config.yaml
n_layer: 12
d_model: 384
n_head: 3
n_kv_head: 3
head_dim: 128
d_mlp: 1024
vocab_size: 8192
activation: "swiglu"
norm: "layernorm"
norm_place: "pre"
norm_eps: 1e-06
positions: "rope"
rope_base: 2680.0
rope_fraction: 1.0
qk_norm: false
attn_scale: 0.0884
bias: "none"
tie_embeddings: false
parallel_block: false
init: "trunc"
init_std_qkv: 0.0298
init_std_o: 0.0
init_std_up: 0.0298
init_std_down: 0.0
optimizer: "soap_variant"
lr: 0.00198
lr_mult_o: 0.613
beta1: 0.95
beta2: 0.99
lr_head: 0.00629
grad_clip: 2.0
warmup_steps: 200
schedule: "wsd"
decay_fraction: 1.0
decay_shape: "linear"
final_lr_fraction: 0.1
batch_tokens: [32768, 65536, 98304]
seq_len: 1024
doc_mask: true
train_tokens: 453100000
steps: 7562
dataset: "wikipedia_en"
Each number is 128 + 24 x the weight over its row's rms, rounded and kept within 0 to 255. Layers, rows and columns count from 0. Numbers have three digits each. The size before them is the row's rms in percent of the matrix's.

# q: layer 2 attention query, 384x384, rms 0.0753, rows 154-222, columns 0-95
# k: layer 2 attention key, 384x384, rms 0.0768, rows 154-222, columns 0-95
q154 082:112147122128114108149114103133123153135140063110138100126100106187165108116100133124120130137178140137106141119125148172125073124102093115139132137116105134149147133105136124088116154148144080095103159118117144080167155083105097126073135122135113132079108118106160094136080114081112110122
k154 082:097114095132130094149155123129091129182131153090109148102149150117086135141169088151120116103148121155158133155177083142121118180131110116170146114131117125132167109132186133136139131159131145153140093153151106126125089127110141175143193136149075126116116082154173141122149145129122143142
q155 080:138125110117094171071118144172132121135134159134120156145107155111133156147095120089081124100081120110103162105130137090103135120151139135134128127119135144115184152099101137090137119124119142157125141117158083138130130088095135106138080133136111122155121131116132102130159156167120139126
k155 084:101139145127119107175085085124181128135109115143117169161140095134161108161130114168066142142165127123110144122118131110129072155139148117105127125108135142103194122152101100081181178141131082131149133115108141127106134125102112128156133161135113146156190110141087115133137091138113147118
q156 085:119139142119107149113145112131140122123118157122108126165151125126121139154128116084097139116118158097152120138130127103180130131110147120174135136141139164131114124120124124107135198088118127131124109173079137157074175153194125103140083103138129159133169146155091154085135084134130176149
k156 085:119145133103095121108098135126149124138111106123111087145109130076163122115095178176121124097084066086113130119128122106120137166113107160155116106101146112122108095123125135184114126119138122106140136106150126129091113124079126128086112150121131114109112163108125103133103122153112105129
q157 087:148115100173130114106119109137122159120104102100128086129139114122131155133091161160158107166123115135118155123110175150138105097153144141156118153120150129088140111137099143136147156171081122118141113157162151137130077150111157184120117137135132108108120141137144155141162172114139118157
k157 088:116102144106152100130117163110152127133158103115148141174180141155145108142150117099115125135115108134124188108136129098139126171135123089150137135130155109124117153128150137133126166082135154121078134132059140116128090107167141138115119135139159105142134108123130111125107109140167144104
q158 091:140148122135113158113136164125104126150124092124130126155135142131129114134162104155157110111142129139163102143132145158156133167166132143107182120166118117161110117150106106127159105134146111115140153138154103103161120142117102091119151116126132129126191094177128126110155106141109136169
k158 085:126132137102177113083107199126081129168122116147136105105118134153103147141121113160112079111153141139168097140109139164139113129122123144158114075148118122136123107134131178110124117134139133143101125113138165161151099148115142165121113140158118118113082135103143147112110166120127127126
q159 087:121126098122098107153182140129107093135127152121178165141084113133094137089129139113115125127131093132124134100148107113132126138114113173100145098132115147122095157104120130081101166123180152127119114130142119129139131135121114093069105127112087135103132124123110127132157149123160096147
k159 084:156122171134135163142130124115134134145110078138153102126130101115164073132111100112099143097146118138131139117151150116147124127112138070095200137109106140160164157103133114112135136158134101134137160116108114140143148128104093123200164132123104123107112155151143105137125160133146119177
q160 080:123137159144158136134141127111128142118104085144097122124124088140127135138132104130152155138123135121165089116146128159125137150149100138083091164177124118100132146121148119173117122149129137119140152097112109091149082102131135120121103120143116119107108075151144121104122115149081102148
k160 079:080160146111132108088146103146160152104150122133145131121114106064137138077147133126088132103135136174140132084130119111153158132151154123122106151115120149162155125118136159121076142159149145126129137142133135109132135104100055150086147140064089094149088111179147105135130128134153129125
q161 087:088141110180171159131097144131126122136134149109140127156136110116130133141130146120127143123172123088115149142153089132092132109078132117181170098141151186131176114127108140102116052160117100091132128121147151111138152088125106126142133133118126111117142156124126165133112122130100172121
k161 083:150176109151170139181126107124121152080152127124128132127150091164150096115153134133135103100147154192103154138163163095103115147136132118126114133082105131119139137105144102102107134177115111101121109124104111129112140120122136154136135141098150122111113130159132126130167110099110140134
q162 101:112190111093155136142129117125088139128104113135125123094145132188137128151170141139077102110093137088112108120084133140087113146143127103125099115148114121118167134110165066096119121139133154132084132135096120113154075094135104166093134092089172082125097108147160149131114111091140112140
k162 091:144130094166118107205149146105122109134133104147119152075120167153118164110103121145151141148171135119172113171141142147128137172112135105145124165110159097122098129130132167097124155140125116135103080111150125133107151089124115111098164084161128095143120129099127137085141136105096119132
q163 096:110137121102140107124132117133134089098150114164111082128134149117120123097118106108115156102150109155114149116144108120123145133119151094091147132118114142100134205139145122130120125148137096160170126123124115134081112173105135123125137120162149116128193133163107045161125147153098157114
k163 086:139202159157106118127133107081128135126106114118090095108117123125111111193158114106085082116119143149111115072121090111156122140106137087126126116109138156126174128125108148154126091144123120127202113163087126157141154137141136123136135145093133136142115123134124128126148104120158091124
q164 084:142097108174106163140124148105154100152128094127166138127138136173138159149143112159132102136140134075141115118146123101138095131103120127090117093137129162106107114095079161144148146168137143125112142151147175129178108154144118145105142086161107117157151133111103138136110138132129133073
k164 086:116137127122137112094108122130178104196148128173120123164083108127110179085122123121102122097146138107101147154118125130148131116109138147092141096128149131100103076097121114146146108080111152105139146108132137110143142125090118125075119160152116112139166115131116121114080164141127096126
q165 081:112094108074135118109143101121079138162123127108089130165119097136158167167114107127112129130152109151136108125136115131105129163125146152128142130162122117177089149129105096135102093158147140146143121128106129082150154118149102152145113118112138124152145138169156144160142128138121053102
k165 090:080168105110166160158157108156137131129174141076139148109115108119191163095128149157113123110171117111158167164126135136135132110091143107114094164106094088127089130132154107169125135144077147100182129167147112112100130159106140093108118150149090115127144115143124132131137167131085133111
q166 098:146091125143123129100108162106144159177106140121139103128093132129128128142116120134162108140069147126149133155089145151098122139105142123108099145098138119074057111094135151173138119115125133143138156113147155110117081136082120135109151124070118167138122104118170126083089132073156120137
k166 088:117111134128132116137097150082112123120105109110125136155087089141121130100146079117137129145130096135099132133119089096137154068172095123149114110146149123130181154133119080125083122121106155130137148149122087135180110096115116109115143110134155116127143101098131125178141129155140083151
q167 092:164122116111074145103164160155125123060120165138097139150158117152091152116143181147157122114179155113125108103166086124158065083149113134151089081121079125125128162154132113118112155131125166137143127097146164135166123107112127095157156141108129139123145116135140126116174118118155121134
k167 084:094086123122075142142156141130182147135176108149142123135084129136105125134107150132098099103136129116113147110129122192100117153095101158065143141143113137131131122142133086115114152130128147117135142113120143127147131163121123127118112154129144135117076120116159120149098189120114105085
q168 096:088131127134132110113137169130125141116115111131142094126107105156129129093099157123136165090119100137106130154125141122104099131087163124135116130130153127145103118131155157179133128114144112146165130139132117161107129162136178110124092150142122102130123090118121088227129084105145140111
k168 086:076113113088153110147123094088122157182120099150112127106113111136137129127105079131109110108138130102136130111128129133139125151139148143089119144129141108116130114114109146134136107157118149136138126138125094129126178146156132183156111123119115106111146119132149128090156156147136126120
q169 090:163112142082146149139181130134116125144121115157108123124135139125129102122157126151125153123125121117102081148100139160118157082122111085104095085128113145095134158115121136116155136104096101166140140130121126106137143131118076129096133153116126128099115138154167116126183137131095109102
k169 091:151080086174088109130084164158127121150148135127128081136191141114089137119138138090135145147121173116063100126129122122135096135130128132074123101142120127127110088126089171128124126102176151123117153113135131128115147138124134156127088104131166156136155100168125111070112124140160146122
q170 088:124139152146120125124137120131103136098120101089129107144126122121141102170105111068128139105147132128125161165116114136175129132086122161125103188192138121116115147134118176132145166139133111136129137126188156114098173165096144147143124135147138146169106159112108124123187128137126133123
k170 090:174138158170158146126130113114116102083188143115148130064137130149117115154136165149139156141128122122203102091127118166148131122081112128147132134083095129128149174077147140140145164139167138136117125120169082144130098082102149164122098156155119117133128150084085122146118152113127127144
q171 096:151121136146113125136138111139079119101140152122121155159082159126126142155140137151107062081157137113103127094170097134144135133153111132142151108159133154122145150086157126117121147153130141121143116121148133148127119161098103127083136123149155136091100100113121122128116140124155081113
k171 096:147092141118150115179134108072120127128165071145104126174145143136153145162145144123113124180137122107088146128111091100100117153177115107100119153140136082173147126150130130138153149151128113155131127107138109114131102101165135157076107104108197102149135142141122110108110125114173137150
q172 093:118169118137093168135134120112122119139165117128113122124112131094106095176175090125160111147131112114095119091109116129121155187125123097130141126124140134132170160116082083067118110117152096122135126122102136106132129091081150108097146164124115147130100131092129125143122120105124110111
k172 095:122060083146116134087113168104122160143123133120158128152157169108130114112137100169131130110087083112093148094103124117119153101111131109125130147148144107151121130141111134120148137115120148116123106134084153154133090134161124142110112169136112129152094127126124137070126146125146102178
q173 093:169141118128122137135149158112119123131090140120159116118169109123099180175191133138122124139122132145156109123164145128103100132153157148089134137142150097161148128111127119124151095099156156135159179112114128098118114077148114132104073140112118125124105171132117132121143088092106148114
k173 093:112130126090152086108142141131141129135136154089150105110150122094130147090134081091138172115081140143103092146135146153125096132107136135111124167132103141132109135132079128120101118114172092121086132146103111182115135108110118165145110126141120099078128148132126145139139161110115125115
q174 096:122152105166134126108108122173114159144128129090166135178121118095133158123172141110133068100141146126102116108110101094135158101091131149121133139101137130089121087137137127136097118114139175133175120128158166146135113077119142165105133161136149157117131135102133174134132153137120132137
k174 094:128148147098105101105120103144102102102119141084108116150082156153098127152114114096123127129146151138145119115120135159096108123119150095090112115098117152126199151130113091101151075157133116149148119156099130163095120132130132164140171166129138123141145148108157157120097097138133131120
q175 098:131176118130141127110119120138137132109164151139160096095154119122161115145123117174121146122151144150105113121155128164152129134138142124152109134151114134137156140082119114094092132084116125111149124156117133126165137101137136141123116088093151103111100093130182153123138107122148093111
k175 096:110096102090125144136152154140141114151142133144118131103124100109130127120122131106160147100105118091113095107149125089120100148109102150134124121089110141118102125119133088134158194097119124142143099111104147126144152102145102137119139182114119135134110115177106153126108122124109111078
q176 089:102141138072110141107141132132122148091154110077160115111143153106161097146116125130134156101124092151082173118126185159145088163131143107129114109150113133119138148091110113104093120116085113141150166141104143146174152134173100134134106165158131112079107137138144121112117111171094118118
k176 092:125115177143095137110129182141145117146082097120147133106137119151159139129112178108161123190146095118131078146157157134157127172126134096206117130112116074075136105144146126087154135127124105129128111133108120158139097141135133118131135117104136182110115122115129120126099134117092153125
q177 098:152114125151086142135164106148165124147188148140140103119176097097164104135087161118152123166133095141153080118150107136146135110130127123105129123115131127144139142144104117105123133126116115075177127143119103149121175111195130159096121142140125124136121121091117122140096108141106131128
k177 088:164098082134124110139150106108145137118150146135130103083159127103108159130143138106091141137102143137127102136142116159132141152073129167133144121120155126151075114150144102087095114132166145106118126141112156144099121126129081173094106125132153116147078137127120089121102150136153097118
q178 100:086094119097138126152091126148157145131106108163100122113096151147139093145192083149113126138155137178119145139122086173095133175089117124124143129101145132167106111122109147165146120096195096123109125097096133122147102157105119128108153104128107114138130101160175124139137099135135106140
k178 094:151148097138117144156157110151141131124115125141122165114147145148116123099108113140127113136089096144203121124100124170108137131153131104103101130108173149129135095141145110144148093112164120110132112136145134108122146130103103118113136136130132091120155079110097117083192133108132080138
q179 099:141159092114138113166150102109139161144142153141109163097155119122148121151131143124117139092116152124124131094115109132120139133144103130163142152105095115108120121139109133133084164122104168135111138156106176127114110127140147096134137140100171119166186132130136166146136120134122129082
k179 104:114129122105175103116084125115130113144125137113124172138091122151137152129125118138124206112133158140119154139137134151121101110120175136141043130150129119078134134125143139173128136100122140157139120183133132130119122142116138165133145133103181106144139140162147152135143167147107133123
q180 090:105139108104131143116085116097113126119092124120134116132084158131136166162108166139119151168084112173155145154133117172169121146146151120168166159156139156145102125134106170144135166119130136117147125149115116136124103135107141111117055106108125110111094130127109159158095104134173121145
k180 099:076163138131144150141147134126097127175094119097111141141117121129104125109118160119121115128117092161135100139186126099135125084100083096109118121184121126116112107097139111147126127108126107139112155118112111126142133132077137148115130132166152121097130108147157116139105095104163127146
q181 094:129173124186153128154135162169138136122131146112149115128129135126099132136106141153182140136125146071135119111119123153154117120119180097124135138171137105110119116133105099130161109171088150101159129111102154127098160112160142123110152102153144121150111142069126150098134155132130108150
k181 089:118161126148093122136137148209090097130147138126152118127105159111145107132144166144136142142116118141118157124136156126121150087122145128117133167123152096106121135142142129148101140118166154156125126068156154151128132125137116146096149130110140186094150133107149083135136130123145128145
q182 095:136140131117148150174138127114120152137103138095119160138099131132133143097129117086127146129139133060138107126131163144118132148130137121107123122142130102143086127117100139165121102148120118142153082091133108134140189086150132131108076162122115099142132166146145137114106139161125119137
k182 100:095141110132120083122134128168096165149067145164109088129099121144143118128103155144111152121126163186112129146107093129137116110131166118081131167125131172113146128122191137118137108137170135123126118157122099129117121093097155140140122134120131126145106137133183124153084119140094115112
q183 089:142126135098098151127144129118135135118148145119112154135163106139138139101138086118143127121153104134077088123134182129125121114150116098144078123132109133162155153117097117168156167106166166145161139158151169154106087151108105185116076133143192128125188150106093169133131133112139100111
k183 099:155101137121125125144164111091156109149165075121147135130115145182106155122148124119106125109146121120146149167110115118138098116174110168112153116127116101125121108145102093156124115106111159146125122151114160101125084125131115156129148096154098139117086147142123102174069111127140145152
q184 096:083138169138162126123109104082139144101118110125132154173138159119139132125133091143142149135101144180123156149060104200137134131162128119111147147091137123150117099128177118180114131145146156130088115141138120132086125135082099129150153145152103101134127127106124131117122123130123123156
k184 102:150148125106155164137118131161092161123142176131132139114094128145099191126165149118130135087147119173159147122149123120079117108110135116107132146127136092126098104106108093139141145110116121100136111151132112149076088149146138130148152115195124103117148072164127105093162156128113145121
q185 099:116116143116156148123166132133110110155130113108136120118106132126123103083136125112149142143138127124152117149111123114127092166124101154111102177055117083147125119150104102131114140163107148121120139120106163134124111094151129140082102179125119113082106095137130118057139096079115118142
k185 097:095155164144116107093101163117102084142126107100141083142131096107137137148137138121122147169162104089121125069117136109146113134150114158084154104122075148103152153131142143101130164126114166098122125123131138132104125120120086117140104158123168171144152106126071155143118135120146145130
q186 106:122149111119131128173116117109068140100146120113162149095156133112143162174109088140137132105145148136131132142123123146110133150142130107141121105123141108100131104201144168180104082128116126141142101126104129156080122196114117130123160119198176129103126131088101158071116084110113151079
k186 103:077119112150152139120092144140149180148169130118097136174083106164099150148157165120131127107149150112117113142087196106133113143132128139170104102105144087104114154122119118151128199130127173166082172122107120143097129177140073151131100154171131139159121140149114082098168137121126140113
q187 097:143096149185179141142133169137154137130120120117061145165122134124110143141135130074107091138139127126144122101098099122137121116141150136132131170157175152139179184169120116085121138085147095140089166108142058101096179092122104128107168138108113086114100160126104125159094118092102123100
k187 093:119135108105157118129123136114113118140119147120098134137101146115154120128154089132097115139127135114130127090077054166143155143108143134116143123136131143138130124161104157136144071129186132128158096127132158122128099132149152152131124130121095095085127115139162136158164152137115149133
q188 096:143130083143126134121134145113145115122132119132092095152129121118127130103105159127153139118164114088154124102120125160078121128140139112107128137114114159134146128121092096069138132149103118163130172117130123135116103125116174115156144129125144114161083108160113147161065124109156161171
k188 093:148172133107113103139139162120111142135117130159181126097137132149132110152135119126129129109116125117159103134097104157134109129129159130160133143123174115134115131115139166148155065116131159184129100115119161133155154148107135121134084090121130094081105147105124095147123151152110137105
q189 102:197116128083081091079105164108087125128115145137121150145179117156119105146123133124148125158107115108134125129165129128117082134149126100131107145160106141136090119095094144174121107164140095095147088140136102108108136094145118077090125112113144110090093077161169156091144103161128087093
k189 100:123082157139125134117133104122140062138139128101161145076131107096136123125113150110173184128107129133108138169136147181111099128110160119147129139131109095145144146116091121108131140129145157107174116115122137159128148136155120171105160146109112146076128195157140174114127135133130132091
q190 096:120154150147098151113107107146184138089139144155159129141124152081109184104101120098168110114142144104135099112120125130115121138107112091126119140162134105094147085129181177133162092084120170140147118123126142120122154100118136137110166117134186155148166152142152098129159137132113162136
k190 093:152148082146098175120165120156145121119096129178149101128139163118127127110150159136120075108131163123133137155126095075077108123182161113116106135113122131082144146101164124134173140143145148139118129124137113133144131150108159184152159118154149135184092128103153170124119140121084117152
q191 098:046118130140114144124167122160135141155129141150080120130103165124112119140115126154135119139130076130157104151121118147124111112116114125138115143085152124182111125115148140095135166137151120159153119118145122133132120096123191087124149150098137134120178096120101123126144138148071138140
k191 095:134104098142118099104137100139133132080140090125150137113129142116115134086127131204103103083165097144139138098118115178119117094107089102069123157100127153134117098098168091130170131084096125119116129117115123136138131132115119129171106147135146099112135128120136144127132153175108110139
q192 070:084112106092114130100135119121120166092132130144121116117164132102094149120118134182122139137152109145121143148070116108123106117144131131102114105157122093134122122091127116129120124136179126097118117172122077147133129112116135134105127154116128164105163131158148100099114112138115133161
k192 073:175116118124131121112166148145129113115146107158137133128119138156145149131109126087156133126129131090132121128147150164112126130109142089156138144122168136155145134137119099081090133135071101149129127106128100119101082196153101142148092118163119139112109168142100126125126131121141123162
q193 072:142137149100142149126150111126128143130124116112117101127077125101074141096124135130174114129142123114141084114174149174142117090079105122118127161110111114096096129100122146144127134100103158117069167141146157126121117142111063114137083151118117143086133119123152170118163167157176123091
k193 073:125139128135101113160083129118187107138160104112096128146141149120144126111092130141134122127108116176157136091101147102130111155123135153114124130091137110136109151135096133110115124159112123153139114068162182117102162109119132100145117132140114133176072093140150130137095145112142145131
q194 072:157139120168180114175101192131131111140155097132115162129110140133130144134145131159129122119129120135106151134119098172100110098132138095128134136143116131176149107125138107123145118133145130150091113136122102114090129147121118146122163122095122125121104124112136109098185105145087166163
k194 073:117145152113128115110116123149074137134093135146146131129180138146128133107104087131135123114137119148093115106127129160160157106139124112159137125113115136172167142086161114075096181155142114145093131116166162132165129138164088131149143153099109148127090148154070156105086140075145128120
q195 068:139136098138121106125145113135119118135113134110142142118130160117120149155112155149095135167108135165131170117106138098076086115149127125150100099136113129139091072139122111146143134184151116143126066096152143168118127141135134168104156115068163138119149134140150105143105111120124104164
k195 070:140128111131095128133147093103115096120146115149145110152135102144115147144140114140175131147128125119129110145112080120122120137135102115127135116143096150135148118123122122117128132092130121134139102131116138150118116105176131137135147120097103120162094152137130180131128105122179128142
q196 079:189122086119082138141080129109093094133134122141093127139098099140173138146156154139154136082119141117101099116132148153115159147136114094167092095150138086093145124125120130144167166146153142151146128173140157103181147138112143138108161130103097127124131153116157125155080128137154121112
k196 068:093154131131123134114093116102146130126171094106135129108106142122152120113188150136129097127115107103165100142115118122122135144127155212164102101149133109129104161114128172179111091136132158138090148150117127108096115094132140108111145158127134130161168113096138159124149127134145153085
q197 072:137138169136128112145148130107138142115121111109103140113127133142112124075132149109109121099118141089130122114117172126135129085164109125074116126117138139121142140125127094130112119117135158119092137072104187140160120123114131090148110188131180080132122119129113165093160113135163119170
k197 062:105124062096143186136155147106121139147075104162103135122150133116109124118116145172114115092108112130110106100146066112179123124153077119131150104138140139111124101127090105103146141098142103136133139167138123095125135117158103113145159148143061107111150083160106158123136128165138142126
q198 071:107160125126146115125108145118112140126096132132149130116126119095127103163132162116151140148098122150115142156107072125089088122080110137152107122125111122146143090133147164112109149131152144138099085138088118104099141108127142145117140096123123115102116149088122105154107143109102131131
k198 065:145144137130135113151156099126136117153130160148114155108164160155103114145131147132128148168127163112155121116157105116111140141141147143150128111144117166081133131149154049134112155162172121102116125143146122115132074123126163137136144148160132114110120138129114120157177151146124133096
q199 075:137163108153118132097114108160112120119126137151126113122115122077072120150137151118117099148120117097133128112117121115109127094138091116127105136058107174106126116139108115120130117145132139138168111166115151132155116110106157093083117142165155120125118121113088147108123101153136124095
k199 073:127148140131129080171147114119114146090133105104132123163162140103124087087124149162104141139088094122094160116147097102129143163124095151092173127160143136087155101146128124132150119142142105130135105068137098125163107105128139164123093161167094115138119118127179132104148156107136118095
q200 067:111097139053131133113114099107165127126123115137103114151109131139113110131137158121149198102137105095173134077162108138100110131120105143120118148114137187186154127181138100138096156138129152137124132140107128104106123131110102126120098147146105129143093133147099146112182116123126127113
k200 072:163077136116106136127164098091138089111136113167094105117163121130112129112120101150053089118126101145107119125061142143123114107144141087098086117104124133152133109138130142110130095108135140117190121134125185135131148155141127116143130119135093116126099141148128128173104107110157102146
q201 073:134131137134193118127144137127144162126153168133158094117134172137139138120119108131080151152116114138085131120108151117112130135130151125085155102115116086115098136078145151146139122143124134112142102102187165158143095165123140100105148095112129121114146119130125105183118149150070118146
k201 077:113102091132122152112124142144150153108144114123109177116167151149107136137128142149185167170163117124112102135074134179119134136132101113160121153115130110119124118099122128115125169120085114137117174136143144080131125101170143097148131130156156120133117136098127104111103110111123135114
q202 076:109148147168115120105099105072155102140128154159137136121104111102189151126094167132166098144186143172137133129113123156084125117124133118182126100129140135085150165113104181124133106161154081147121136138145154139118101122132126127131179103102141188118150099168162127100096121113153139118
k202 073:114069112189140122161148144093130093139124119147131134164125137161114123112107109114128150142123151142169168171106117120151117131087130124084140132163101122098075168058107098125150140110125139152094181125101128124125133071133113158113114091159161114142109130108151099089127146166136171145
q203 075:134110126118114100154107113135106165119137164138104135126125109077107136146118155151130122102110094158115135145087162192120170113111109143148111134108091144125134110120197104144083121168155118138153121146111150125121109115092139099187163148138063111091132129084139134138139109141117127099
k203 070:117102137105090137175084100129132120140138097128120140103142110124089107126152100123159110132144152128161130120093124136146134149157108134132158066115098122127153157159134144081137116136124129127125118134141119130104143114110154086160161189110135161152125121103152135100145180150102125118
q204 071:120048136129161131123163141133142182116123147161165108113132141113125124097142154117112135085163139138117159121114126164139151118115117154093118099131131109112086127120148147155109116122170125101118144070158104129109119124138144132104163126114096112116103135128187110134088119115150114124
k204 074:130142133119151178105128160139080120127124131125095074114115157135152119178173105111181113111115130122102133124113105154132128105147123149146108124136118079137148122130149135138140117159099076096112192147135128128143143108142104140133130101109135139115121147132136135120116106119114104113
q205 069:140130133152130098153105129084107153080141115079085137118158114138129124123169115147147163137133144072152119135154126107149079129154087128150086112190131144129143111138191093144145161116120155131141107100143143110093153141070138100163082106157129131123168145112137186146159110101123097145
k205 074:142132149138079175103137149133196098163155128137149127135144153130141137131146097068094118106114111134156101118110118106160158120134138122110132170084100126143119078123148151147170096123134103107121148118160121102116146110159160143134154143055107113103093107160141140130106117176153093138
q206 080:117071096147079122137135116144118093159072076166154132125141134141129150109122125157155132145123117152099128143130132117148095125135159104134144136146165130142093094127111107142105121149125094114073183121103163142132122114145109129119151090102125128104120128161197129092153105134150124110
k206 079:105172158093133136089087136140104180112185120114149137135140190085134105155143127105113121121161125113167138105175130157096135107130108158074145131134113114122083141124161142176121141111139160171141103150137113117100149123101178141124153114095140155123118120116113128119114202093124133089
q207 077:082130101146078131127130096126111085134143085133122127135085115081092153100097141125115119140140126148166129139098114126111136106132087168117160127148171115098133110117107124121128127131118180103181145160126117129079116138112111128122111090100140139106167159102141115135108143151119120118
k207 072:128140136121120144119134167158130139128086151126139142114124163121170152133128115146112095152122112086159171177145118113138099117133131100116107138140112153125122088130117131134179086128145065097144111166113131107180139111189154128162136135150109123119091156150170102113137107085164127130
q208 074:112110121098137132150141113136119152141104137149137140160139125093120151109106145155108124133146140145143159121139112138151128163131160140096105137146110132143142131133126079122096111150126087156130140085109127086107117137133118118111137150197152118138179115179118100148121147111135157158
k208 074:135116111143141122163113126104130146138138123137112122092111126150091130147123164125160146124133099145122123167139121138126106109154153120124119139126118119138144156133128122114076187181112174129173136101124122148143132136116107127155151148086154145107104119125101126136151096137120123137
q209 074:132130129101083093131106117139153119122088081132084142102116144132131097148108123110110160165116102070196127132135145135102144131110125201135140114141145147118130088109129079132157180135118175125110155137142152129148159115105097122105133111134138114149117111131111115122141121173134128126
k209 074:094121144125130167126154077143102142167127172130117110137141121114150134160101132147118105091133129128127159118123130122130134124109124115148152145145117087136129109135140117113167154180145112138149062142146128119095143160082142126109143153105105103134126139123100142130154154091133086130
q210 074:133137128114182136146114122122126099115161144133119056132122165097162125157078137141114129119140087145092161119110140166108153110125151093141121082127119124125158134117121142116109110125181087143132126160139149129162125117114185111100160138118113143102150134147135140131107112150130139072
k210 076:071120134129095129165091138124129127125150120100124135172148101109124091118138117156157122130136129088114189171115133127139124127140105155144144136133086123176136139094157122109103135110110138111083112114133087132102123103088129103115105130160107120148125130110162116123159166137114141084
q211 079:113142164138114119099066106071124121143148115120142115155114161099146094171115129193140133174142089145126132111071119118111112131141126178111101130109124102096102151074130123144103095126139134114115136135125096123129120144110174154133134129087144150088146123120128108118095137137066161155
k211 076:173079117138145102114118122142099128136128152110160127122149147166144112103120093102091125125115120128155123143141133133124102125108121107163145107146115138118094139160100134121117121151181111114138142126167119123111142124179101090155118076173153125123112130080114115130126125117123127101
q212 078:133135129136164107145088130125135145129137090117183143154178101131140143160132106134163125163118133151128148140125144130102113144150146125166120127142135108125126145130102126163153120146135141103080157145121092121137105144125144153113128143149197167135171097146140154094074160157113181134
k212 075:129099110156134082092135176135119115134122124073116155130134121110158127142123125101151113156090162153142137134116121149139099154141134146157108135159158124123124147132093151169110090120139093134093184150123060131152122116118142119116112069135160121146122121139143117141136087108116163159
q213 075:139129140147164110090105119085123134151146135133084139109118132133102074121149117120127130166091149168106130151109128100163123139087164149128101109120101114105115112129167175126141139147163114110137105160131131143112112155119197148151121144131088164116148118092115135119124074138103117148
k213 077:136160109133094118115106127115156155126134138149152142129127144128099123129138119119175130148081111095137115143113167072153110138122089173154114128129163129160117132062168106154147112116079095125114178095100136099150132133132122176114090164121143091113129133118136114098130174132087172157
q214 074:100054135092113114111147112122122147119097122107166162135178108149110067118086091158150113099124166085131159146138147091138084150142133094094142137148118125084109134108122125091120144112146106127114092123124133152149121195127147159170107138141118155131134130096116157119103115147142119117
k214 071:128159108095162110108141153096141145087110117144115117105116140149121127152166166130144107130131081099142143152097149147114122158140122131174106134157133120128101151125101110142088093095129129108143151126105131084138112141139127132136139104112128117091152151147120069073105088173134111153
q215 082:131127105112136109099117136102129143129094197128196106158102138103139146112121141165118160111164146170124126145101107137169117147130164146097162142076154121102118128139153158194118092132140123160148090136134133164130132149093103126144153165160160143109142159135077158093109152117106169131
k215 081:128095108118150107098150179135134151117105139140108106110159082124121129139116131162149131187148049118112104097133110133125114111144125135157067131150109196175115135151118134109118129137130132079152176121138114156158130070152129060160133156120156131180150124126152133152148112109100080100
q216 086:132118157142163130116079101121123137126161119134151154106112118098169114136145117108102154108101094121107161094091118126114135112108133118122179123113147131140146133157124147152086125129101166133124123131140130143093134090147155151102121139116169105125107148136128133124119111144106106099
k216 079:143082081086085122124096131140130097090101131081093093108153179105141121081101143129149134117084128106147104133115118152143130146160108111149087111124140089123116150174125174101120079162149113139133088111140142146109116148139117082123185108138124122146147127128125148120111119120143119096
q217 084:133166096143129109140127074079154125160170113115133066144147135114119097148122097088119160100114153057173094133167128090113125129113123145075137099114138168138127098190073149090124167119134087149119112142143145151151120149162138138159124125147100116121117074132099130118151083139158089136
k217 083:102144168133123133133113095157131096136154122149126126141153114157129145146139140157112088102127117101100125099127155111116122116136141126138120155087154101146124122132135113114171138104143143129095121114111172086145148141129108124123077161136113125110116117157099164158143140161144087125
q218 082:131117171118095097144143128148140097160173153159107112117108175100126145100109095118107136127105092087147127115153125166130160109118094109128140174147094120179087148136119123099142113127143074158145133126117109153161152100135089157149109107130101148100132147138102126112169115133080123095
k218 079:132178110119135136142102087144081142126163109140124128143119159121073126092147129119141130147114078098105101142133166151127124158146131150143079098091151090150115112107132121117139141107144134137145088087157134129134104130130144129142148151121117149126135148147116119119159134156139128134
q219 085:149145161120169125094160106121104115169162154143116119105077129097139145127140124114096114126085128139126118123069130159139119135120140145109157179144111098177134090092142134132124166113130190086144129132115125148128121129112145088157133172100117138102095111102109092135125130106100139136
k219 078:157137133103121136166092128152071110165138109128139152095149133137073110125103140165174118149124132138162104093133135158151129141125139125146106106107106105189159150149090108131169132115133144155137073112151109128120124112122141124141122129120131161143135139130110155108171162157104160172
q220 083:120087140134122171087122129173097124115119160136114121137126143112156119137137101133156080139108141105168123171095095147135138125135109160149149095140127129159132106160131084129129109123126119155125121154149136119153146155099122107131108111125149152134103183146150112121121149116166097112
k220 081:139125144084121163116078112132142106159186131142145156068109088109166096108090131149136142152136140141152107118146195112153101141128115134140132111158094116105106102089106143165123102134101136129125129113154124137117144091103148124121140155096114163094091118119104127114148144121099105157
q221 087:113127132165171120116129125134109130096139118130141115137126136144102136150112157145124115122112141089128174095131105149143106090122182100159161138176127122115090127141113126121097144122132099161104173091115149138159089145111138156113113132080130120135123107118148127068183136117127114146
k221 086:092109105158097131161118141110109126155151126088095133085121096134109102081112116144146137106132125117116136134157207162136115116092090116107134104095141122111095161112121115112113130126133134149142102139117095149116112118072128157143139154141132113126108127109111159136115113137096120140
q222 081:136140166121116145119146137141145087121203119162168158118157138162163135165149097157121121143119110156104155145125181133138119122144125102143124128133134132133114161095104119097152150145130132120156097165103133136133144105104130128117102127094117139116114113087124163132138165144084134132
k222 077:152112121113121120098157126119112175139096097133142141171117131137141124116072124154130132130091129146105135103116129130123157147104138158127112175111128124115124102121163112141129111148118175153141149127126137157127131138129124134078084146133141104094076146165126130163058115083105164164